{"vocab_size": 4096, "hidden_act": "swiglu", "positions": "rope", "qk_norm": false, "attn_scale": 0.125, "init_std_down": 0.0, "schedule": "wsd", "max_steps": 3315}
Each number is 500 + 50 x the weight over its row's rms, rounded and kept within 0 to 999. Layers, rows and columns count from 0. Numbers have three digits each. The size before them is the row's rms in percent of the matrix's.

# layer 5 MLP down (transposed), 512x192, rms 0.0693, rows 440-462, columns 96-191
089:490549528516452480518418453512442500526454535440477492462590495468463433451535465524583564457407534555487475462543517426476442547415444465475538499427513499480508434453591508555435514548476501392396535566433495461628525447452452443482556399562534536509512608518452493509543478494492536456
099:528537489566470372423501466505501515455476530525519489434476441568587590591438475501515480566425538503533584422523490484456500526491547461432423515499423559491583505441484510428447549498554467568466487494468352445457541473501549454555514491394549422508531555558535493504502522573429519548
090:511455501506582555582450497521505556538546480513485508465455554473572496438541446500539514477524474548480567602552534512443549605583380497476586549514522464491441421485531526478476506463496551463487446491459454488470623448493479569518439464470489462518509508527492549455539479455491412422
093:567523530545526438488566489402448542474516557543527464458514565538551543537498513474479444575522470538504473487438520458546565493606443400508453466537561563509438531498550541489448474469544590516452521495532460401436528469536530511552550523430536463461450536559495514480572447575484383555
091:465408595463546539451534450402448396544497606555455485490505522462461501478528481545528519601441509502537480510435560490516508531503505466418507432489538461530576470597458454430527509493425423507528488490430454457541546482455564557548465448447432491488455406529550476507548464503423545450
098:510467493443603516518564509450492450559447486515634578476478582513453514514398516497537389520432475421431412464440501482572480548451564469462406522612461585504554386451553429530444526516457464494573533484548453506480485473531535467531491505466626546432482456529495444481452462486522426436
102:463484499484554495479494466439499586504533527512446482553535377529439458566583455465504475491520503489539481520486472458444440461487437468491536489527530460492432539518479591472504461448385438442510491488577463539480443544475478585596551522507501450492538429495362549490447504376489483529
096:511454419500452492497583565552536458435427493513537647506363547587510477508476519610439442447452519521455589420417552515459471542498602483497488506525496590492436530470536404495524489473542537496541583518484499506596471486496456439530497500490379512468537466481519497481477440459413515469
106:488562532385494510438497589475514544467495581524442498476504456590502518485480472492497608466439491519580465471432525512461489551313448494528617531454407505614415460518469439448479513519516519524475420515517499530514504484570640552498505509534485507482449485497523498518579567468534545481
106:458461523468598602539477428575448507459511490561545463513554601536447493533456489536494500518568436485491477507495504449475491575563511515527451442459583523448491506584530497475421508493520453515542377503586543424498509466569423587474524472623591506521503479501419461569578599421551518457
110:449456464484478530556518525375448540574431456446513528501479533481494516538489557529513484542508476449546510615463475507378570494505459449517554538459488523536545515493584502416423448570472532563470632516587575486549408559502447521439464561587469535422465522505514493507555419468455500483
057:487468498476500462479501466451568531516503553510488387509558548489490452457412554517516572540493573557535419429585533489486445515406599468540548522554447510503557550524518514604369504499588428532481490579498516494518521446474573438470545533477541525540519534502490435527458437448511571574
091:523541580531609515513522456493411500503510569488499517506531476513544587400541482494580385558406549448460482445500454522499500436548533442447463558491608462512461477445472533554520586429445477543503497447392555556513553491473525557544523480532479462540457541487495561460542541582408564483
109:517490557464591535467485517521442452461441457487521485495492548435482461567561514513460523485483410527495422425505449435511464482404481458528519471450458540581520425547486534571412549497419486448454436507483494524573506478493550508472478486535449513518508548517449549481496542451486570354
091:506499425519469507488511481513544436558500547453449535571482599626570512610455534542408462516486579428479512569560497514488521472477519522604591460455490493597426449498409499476481473541534540489509461596561561489535492487516549529463564526498559454437576463502580379609497412511542475633
102:422469558475537463348466467496634454472488560419474598498545514510488422595453405468549472520430531517518509477536433519594501470437499418515569522412440490503509505469563528460424515570505470545536477486490518550543513457556471526434486528515587545424525462459573577480550436483521591433
113:463631477485537495449468480435505552456618527534545499438499426423404467540538504452524522485502500460472485475512556526507564518458570450561450520520453552621542398534542434455508535566570461454515540594495592443511512500592570487471506499567553474491506494531446550412475503482559568539
108:544530493505532564452512438513447498447452454462507511521462487498547563499410521550532490483506402549523507479562603513499642457489561462492501526411500393425529442503444484506494481568427563466528433536502508497513456420505428554457421514544425522552494565468441564509455539488567518377
104:551405623504521498531460531513476457533538495461527526491498472550593427466552504567546492471404441514455520541502414468418457472524487538514544561456521444477476479600514431524535549445545501597486505498468410491370602450565372472480535447471518454485502466546628540548601483472387467558
102:467564467558471491553575550471536366502483409438442492469488515562553427441508534587466520597540512428525474533484553490490529465510557457442508526483613473522490545515525433530471492539516554568519504478475544545476564526615430456463478443497469535389540445488563514492453525505509458454
104:532483472498501500573517510470483518503456514428512451552552431543462535520542563529550507489508515514486530455488424491449548475503488531461520479397628405486457457557524576512509549473424542473521542456512456531501519461462477499483423496565493461542425479472547624580446434555495554537
101:601482548509594574400419517463477461511528506483463470478516454538608440469457542531481578524480465522421508497477584483513469540621470493455455523528470491348491402503474547521484468592488490553537412478466574530420431487448531449536506457586510460486522433468481389470494492500534484429
106:507564443504523433471471509496630498458465465464573501432504539414538515522489453542607532457488444495492476502519468400474573554543452538527505541482595457442469438491518516498508469597520563454474418491531531545558472414454460459469531505522587573565530425403529387500389461539484557546
# layer 5 MLP gate, 512x192, rms 0.125, rows 441-463, columns 96-191
117:503474567439444489493557542532549527460496505501516505513510448530465600544404528491451486457360522556589545569390463504505556483456604513475581552465639464435490430529480599502675507516525409501455546467561459430476573512512584503505425514500527482481499545555562494482590531504521479499
082:491550576519358423486467415417414439535429451461554499448529406490498454548485443559484441467476486430495442587539408543442448563473515475472486571529520556492570527448528465458543496533482523480442455480447508496548570467599522454553445444466460475428555453435569522571507410427529508532
096:467566540402546511605573453434503547505493473505423485562529555411467564570480476476543549422473443503535485610561421417507518449421454450517482486449433534527490556447497508480528521537490597525513462459497442552401557492447482430486487494522466477525529494513380398435500449453447518480
098:469526452509518434479518538500583510441478403559535554438463580421575475591462466507481487576468458504504530496555506534357450602478469561527521507524560536600446545502545426482596431575516508451506576511504514506454499498536468515497560451406494486499510490389436624505550420475542548490
095:489455551439444499482516426478465422419548452411542481569563487492516538462451518578538428543461484497534514506526447573525470481462522460550495442544515537419509575476446489438391509601477530488564478457529420487523478507525466476516479466522484408445487506462486575482456507512506492505
107:484497515466506466431427448584409549530595472485545432431401507522508575442473506524492543433531465483530468486364498468483523449509462569449569545565525443548569416513509457572532576438406537536450487556452497550376514443504463640525538479432536553547535533536533475432535460477532563480
088:460487612537454493466551570435361437483561500449579472566387484490495509482528455503461574454424575517556483576505497499511534539529471579531427445450566561564452488500410523519569483519505642601485539408475484580584479454510557447567492530483493533492443517462452507563438521523495431463
109:599454437453486441445442554475453535522496504421525524480519481473481516536576497463543500609496463458527501497462457557511502559423632443546616524466429480441526547508483496427468447607515527525546508488452492606559514529483469491503429494486482593454446508593564613428475478536587436462
102:506496474471415538428504477538500478550435564445486473517594521438578572512378502444500440425543506486519526555508512489477482514528545508389504523462461557531425419517443505510524511465458476508571587502438486519508492488532433488551540444480486465512502582448550485525525581633516527498
111:467512539495415523533577494465562492555475467390498439482397449477500586480555383514509455477487498480473560608566585542510539535443583394505479546420403450454510552542466554504549518499451527485525437533497411574507501433481476471487460455499508528493534497441533478413521516524468401496
065:372538515496504493474542510464536520534456529563450527583459503538511453541519466476511443512522495463541394493534432438349485430487446437526546430565433520534516454513477580570524453494601495567424532422535522496465542490493450473552581536588518460564519539434606547496470515513609600517
094:547507515514514514592478465473472485502545527463554465506481448457497546549414484441483537456410505451533544532593473402514486506393485377560454489461545529550552524463529497533466569506437515603552469445513434619481544503482504511590476421494396537514479513448618526505512404543444430509
104:542578514538480567514534479555524467494519426503576423471515547557333580467551463472540529413441458552512453478485467543545490434437428457490511527465419533482452554516519486591511467531413509409480486455560467512550395474496527462552485525633552544438474522494499587505510444445505477539
095:513488524516493441533518516474431550456577501540450522540516540445570446595486540543484539453531547423500551427552602484485481530400420481485600521566482436505495462477458542487453480423520608505424512392521519449559452417528544476391453557457413439445471477483567588500488493519452505485
102:538516537463534488459428475480506520427509453477472491489428575438577553484460590465571451499431532567421548500533377490525485517521526519531489447433475455473475547432566435473542518530432482540483496535466488523508549599548584551466479524535444510585540455438447542547486473583527618425
115:515606455482550552560456451509488491434589513524622518450527416487465490548507442502581515441486431497417495454530540566486558507466519496472474517495437519596524396551513514467484560505435441473545577472493641432495476514477513518462559442469506489524511484563503492373511460463541525496
105:540536464518519477499429470559567567538450534522469505487527592458528430523552577410515618591488513561406482501490473535494454528497399524527569495410554549527380408448528510524444599515505511438385483555547484433530407522533446536528570489528544584508508366545480542546579502478536479552
099:483569572533437492489550493444515526584545520357474640511546580428524529550473551500512550468575447496461503509543441568561486509483480467438535511394530557498460536595544574478489437425491511547477491549514457489497483529392520495465442416466542603499576534332524544392511533546482503571
103:516485500491545516500468532379503481515531506538504501471442470511472532454482438472567547465495468489497534397408530496500473431571485477468512510527383454516551500509519482595402609474403406381457571420401438565538491496521493460540479464565445437532450448494450536576486564489348478554
095:436537497509498448476505633539507483514528477559560388529551455541488444479446494534416453464485564529476456599557455490506436561553470383520504530589424583489487526460604553545597460455480485491423485487503452490497541587507385527569487594502550471469445570506433442551478461495483444560
115:520529465488494582478474673421426573451449584604476528447514456529525445525442504573483525416497518435555537497553521472553497569488475473477463494531450544565455478430484504476551454369572533538559513479563524493445490542481501568509483408546517452497441525533557457546428484515418551494
103:524483575462553473515460503500414523474437602543553481501412386430628575483498494454450493564473466485454546482532475543469504549405455588535550488519498505440530418420527485546410440569441407519401507539494510477332505474522489430592500564563543464532517504508637539539517501505509512502
116:516495517512570501560486530426535530487458542490464502519483464506558609455473547498580485566412575488502518456501382503518519553513509554417463483492503386467594427497493484586555376514610495501431489461575459430510509450519465458388489482471489530572434525475444475504515513547474495377
# layer 5 MLP up, 512x192, rms 0.128, rows 441-462, columns 96-191
110:467515538437487491540509491538542456480477525559541498483452555459518590489465568480397516493538571505568551470469410504503610504533519445478493479457533515455477462406525407640517526577442453448412490462602434503523461520545498523558524509542484519528477577524561463544456449483489549451
083:530632479489525495507524456599585546449579494528430507502527595404554573541540558433517523521509497491491550460377478533482500421453435404462496485488498491514539567535509475455516521443462524496509557498488476529438446505456448590508452479471522468472539504439542479474516602489490474409
096:488605547500480586457455450466447478451486573539518558529548575494467487482409437526563584451480465510450357541401531494419457461549445425578454422424561444518554522489591482493564552544525432478563470519501566530480559434476538496552465458549527488452504569554554623452502513507514537594
091:515483498465520482567517561443529521475551490580555466490448592411478462531448564480489503464399413525526492525499509496513455585459590532482525554519490558563513507588543421554560425505525585382494556516532509391554586527485441523479421521464496428573569501523570532459525598513414579549
099:493497485488525535541445437466545540515489457465538545451505562503525485537425529546487506453425483445469535515542484525497412395473536484480455542478486528491457557477580533470441438545468506521547558548394413479433441506593467470516506504600494529431456452503654550511493500549496504419
098:521544489418520518564551484569558394565459538517488565483549536482556509607462418523476513461424480453517500505507499493531516564532510516430418480539542559473536520401483577423526487494594511510492426530489484438479535523517598466544486590436537418481490633542506425491458491464506427502
100:485507512525386491494494471468523419544519549460430535531526549557514569570492468524533465516518481537478467529474482476465543506486417637489424544456551543433497551504477563569502412541585580549520469459465529516504461519494575395539413536491524613439368506584514551571471531555382578457
103:462423508479424432508598546514563548488443548462457602495484530384527591453569567500448548493508480463564493534515594473476606559509477422475471512503473398507475579459526488515570482585476451561535505540455450393497592483536500405442496518538459486522461447505556449465519532443560524494
100:483444521539597507539573471514472401466542528542529481477378465461471515509461603467417457498604409450475515495439584492458518444447484533503480454418460605540591531527536524556519614447519469473438470533549546523607588478460521546514564489605490534495520494532518501511529555439492521495
107:604507442490481483573520523578513511510455469563462580491605481545516538502415589480484482547422426480479473503452528587477503464593482550504497465464463532430500565502418482446514538520463440492480596486585493526487560515482423560429487485489407544549531522528472492539497529468493466479
065:521535499518567488531546562456510484516522434515469492473484447539574569581548564386536535490477455403488515545466488492420510461452450455451579515493468526586531394492436513431505525499513528497462525498545428468544492466496411494642517536531505482514484456470498543448514502498624516514
103:467463593566544500561457450416537516579516577386437471501612497517464472422605481553502458616434534501457518497501553569512434576572573430464508469532458482442610538536478458453543459356493424520533526502445535542503433462599473501479486470482625433526586571555531584517510462460472432455
112:506537506559416475499506528528510551531494515467451541515498473531438409578464556403467497481449534556461515475444489503517546516467515566472511486507586351487482481586478499423474478450533484467573520444532565579515531485548562436462555491539552462495462449443390501472566504459490522518
095:514488480581521462478500520515491496540452403536539487441508457448497532547572461435528469666605512538496581443523454483428472461495580496470562496511567469489531486443480481470514620499543488490479465478579529524515453423467503553521473403470499547453499541423581463463501484550489540445
097:550509474510468473437577555618525486525534498516505494495453517450492499488511551431384478571490485514511489464482516479409548550475461469512581512478447526616565475544485339502536506514464471537479449447413493557562533531562474535553524456457517424487559548569480538480471502494592411526
097:553300447500425540582432523513539469478519474545444487453506506477472499442465498515509608469473485554571551569564433528591479551518574487542564516519575484544498547434390520486527575463556505541507541397565491464575465462401452470531540591468493457491459554464595534517489484511536430581
108:450462471504503410511444412556499566488468506500408545412499537525472521467545540561432417509491522348388392538574508456551473413524533533524521548539491503530513576475425540503482439467524518443496399538504586530436591500484461455413577465599468406473368474469478456503566520492535485531
101:470502453424461460458558543520519482503435554536542409509441393493465488530516519445526496504387546486521420487492519587552533526495532522512429474501497438433545500478558407516460460547511522453438487461530585464372495497498583475479514484489491597563534536539505339439490494412436532542
101:555495439538493597477602483449535549449478483471597563511522487581561501471470560577536463377446449565445382505477522419395528488447609521549453494455444507447468502425517535477472545539438610474602514489393489536531461580554468531470536578537505457492542493475521497489495437412535370455
097:469466514510479429517509543417503422500479469520479526544518441539547607442578431513553435553492404500481524455442498534401574494511468497530529440472443480520531501512435540624483492426503444533444489565488525555549553519536562521522455467405551464521534530532552493519529538387540521410
102:482467492495487465384464428549446534566494515422573500487506437491510465569532437413498429535486577499516528505544536494483463486445476453457608523514478387495481550508544463437518541489446498444437531517512474498393513443548461455602522543524486521489531528507508554499629494516548470476
108:397465510549530486533480561461494567387446535480435487478451539620519506508645511403401452548484589540523466385506411491476448512534463445504467530506475538494462506410430461429510476484497436526419448454496461489527449524470511520450493491592469464404514575572536533409475430486566455538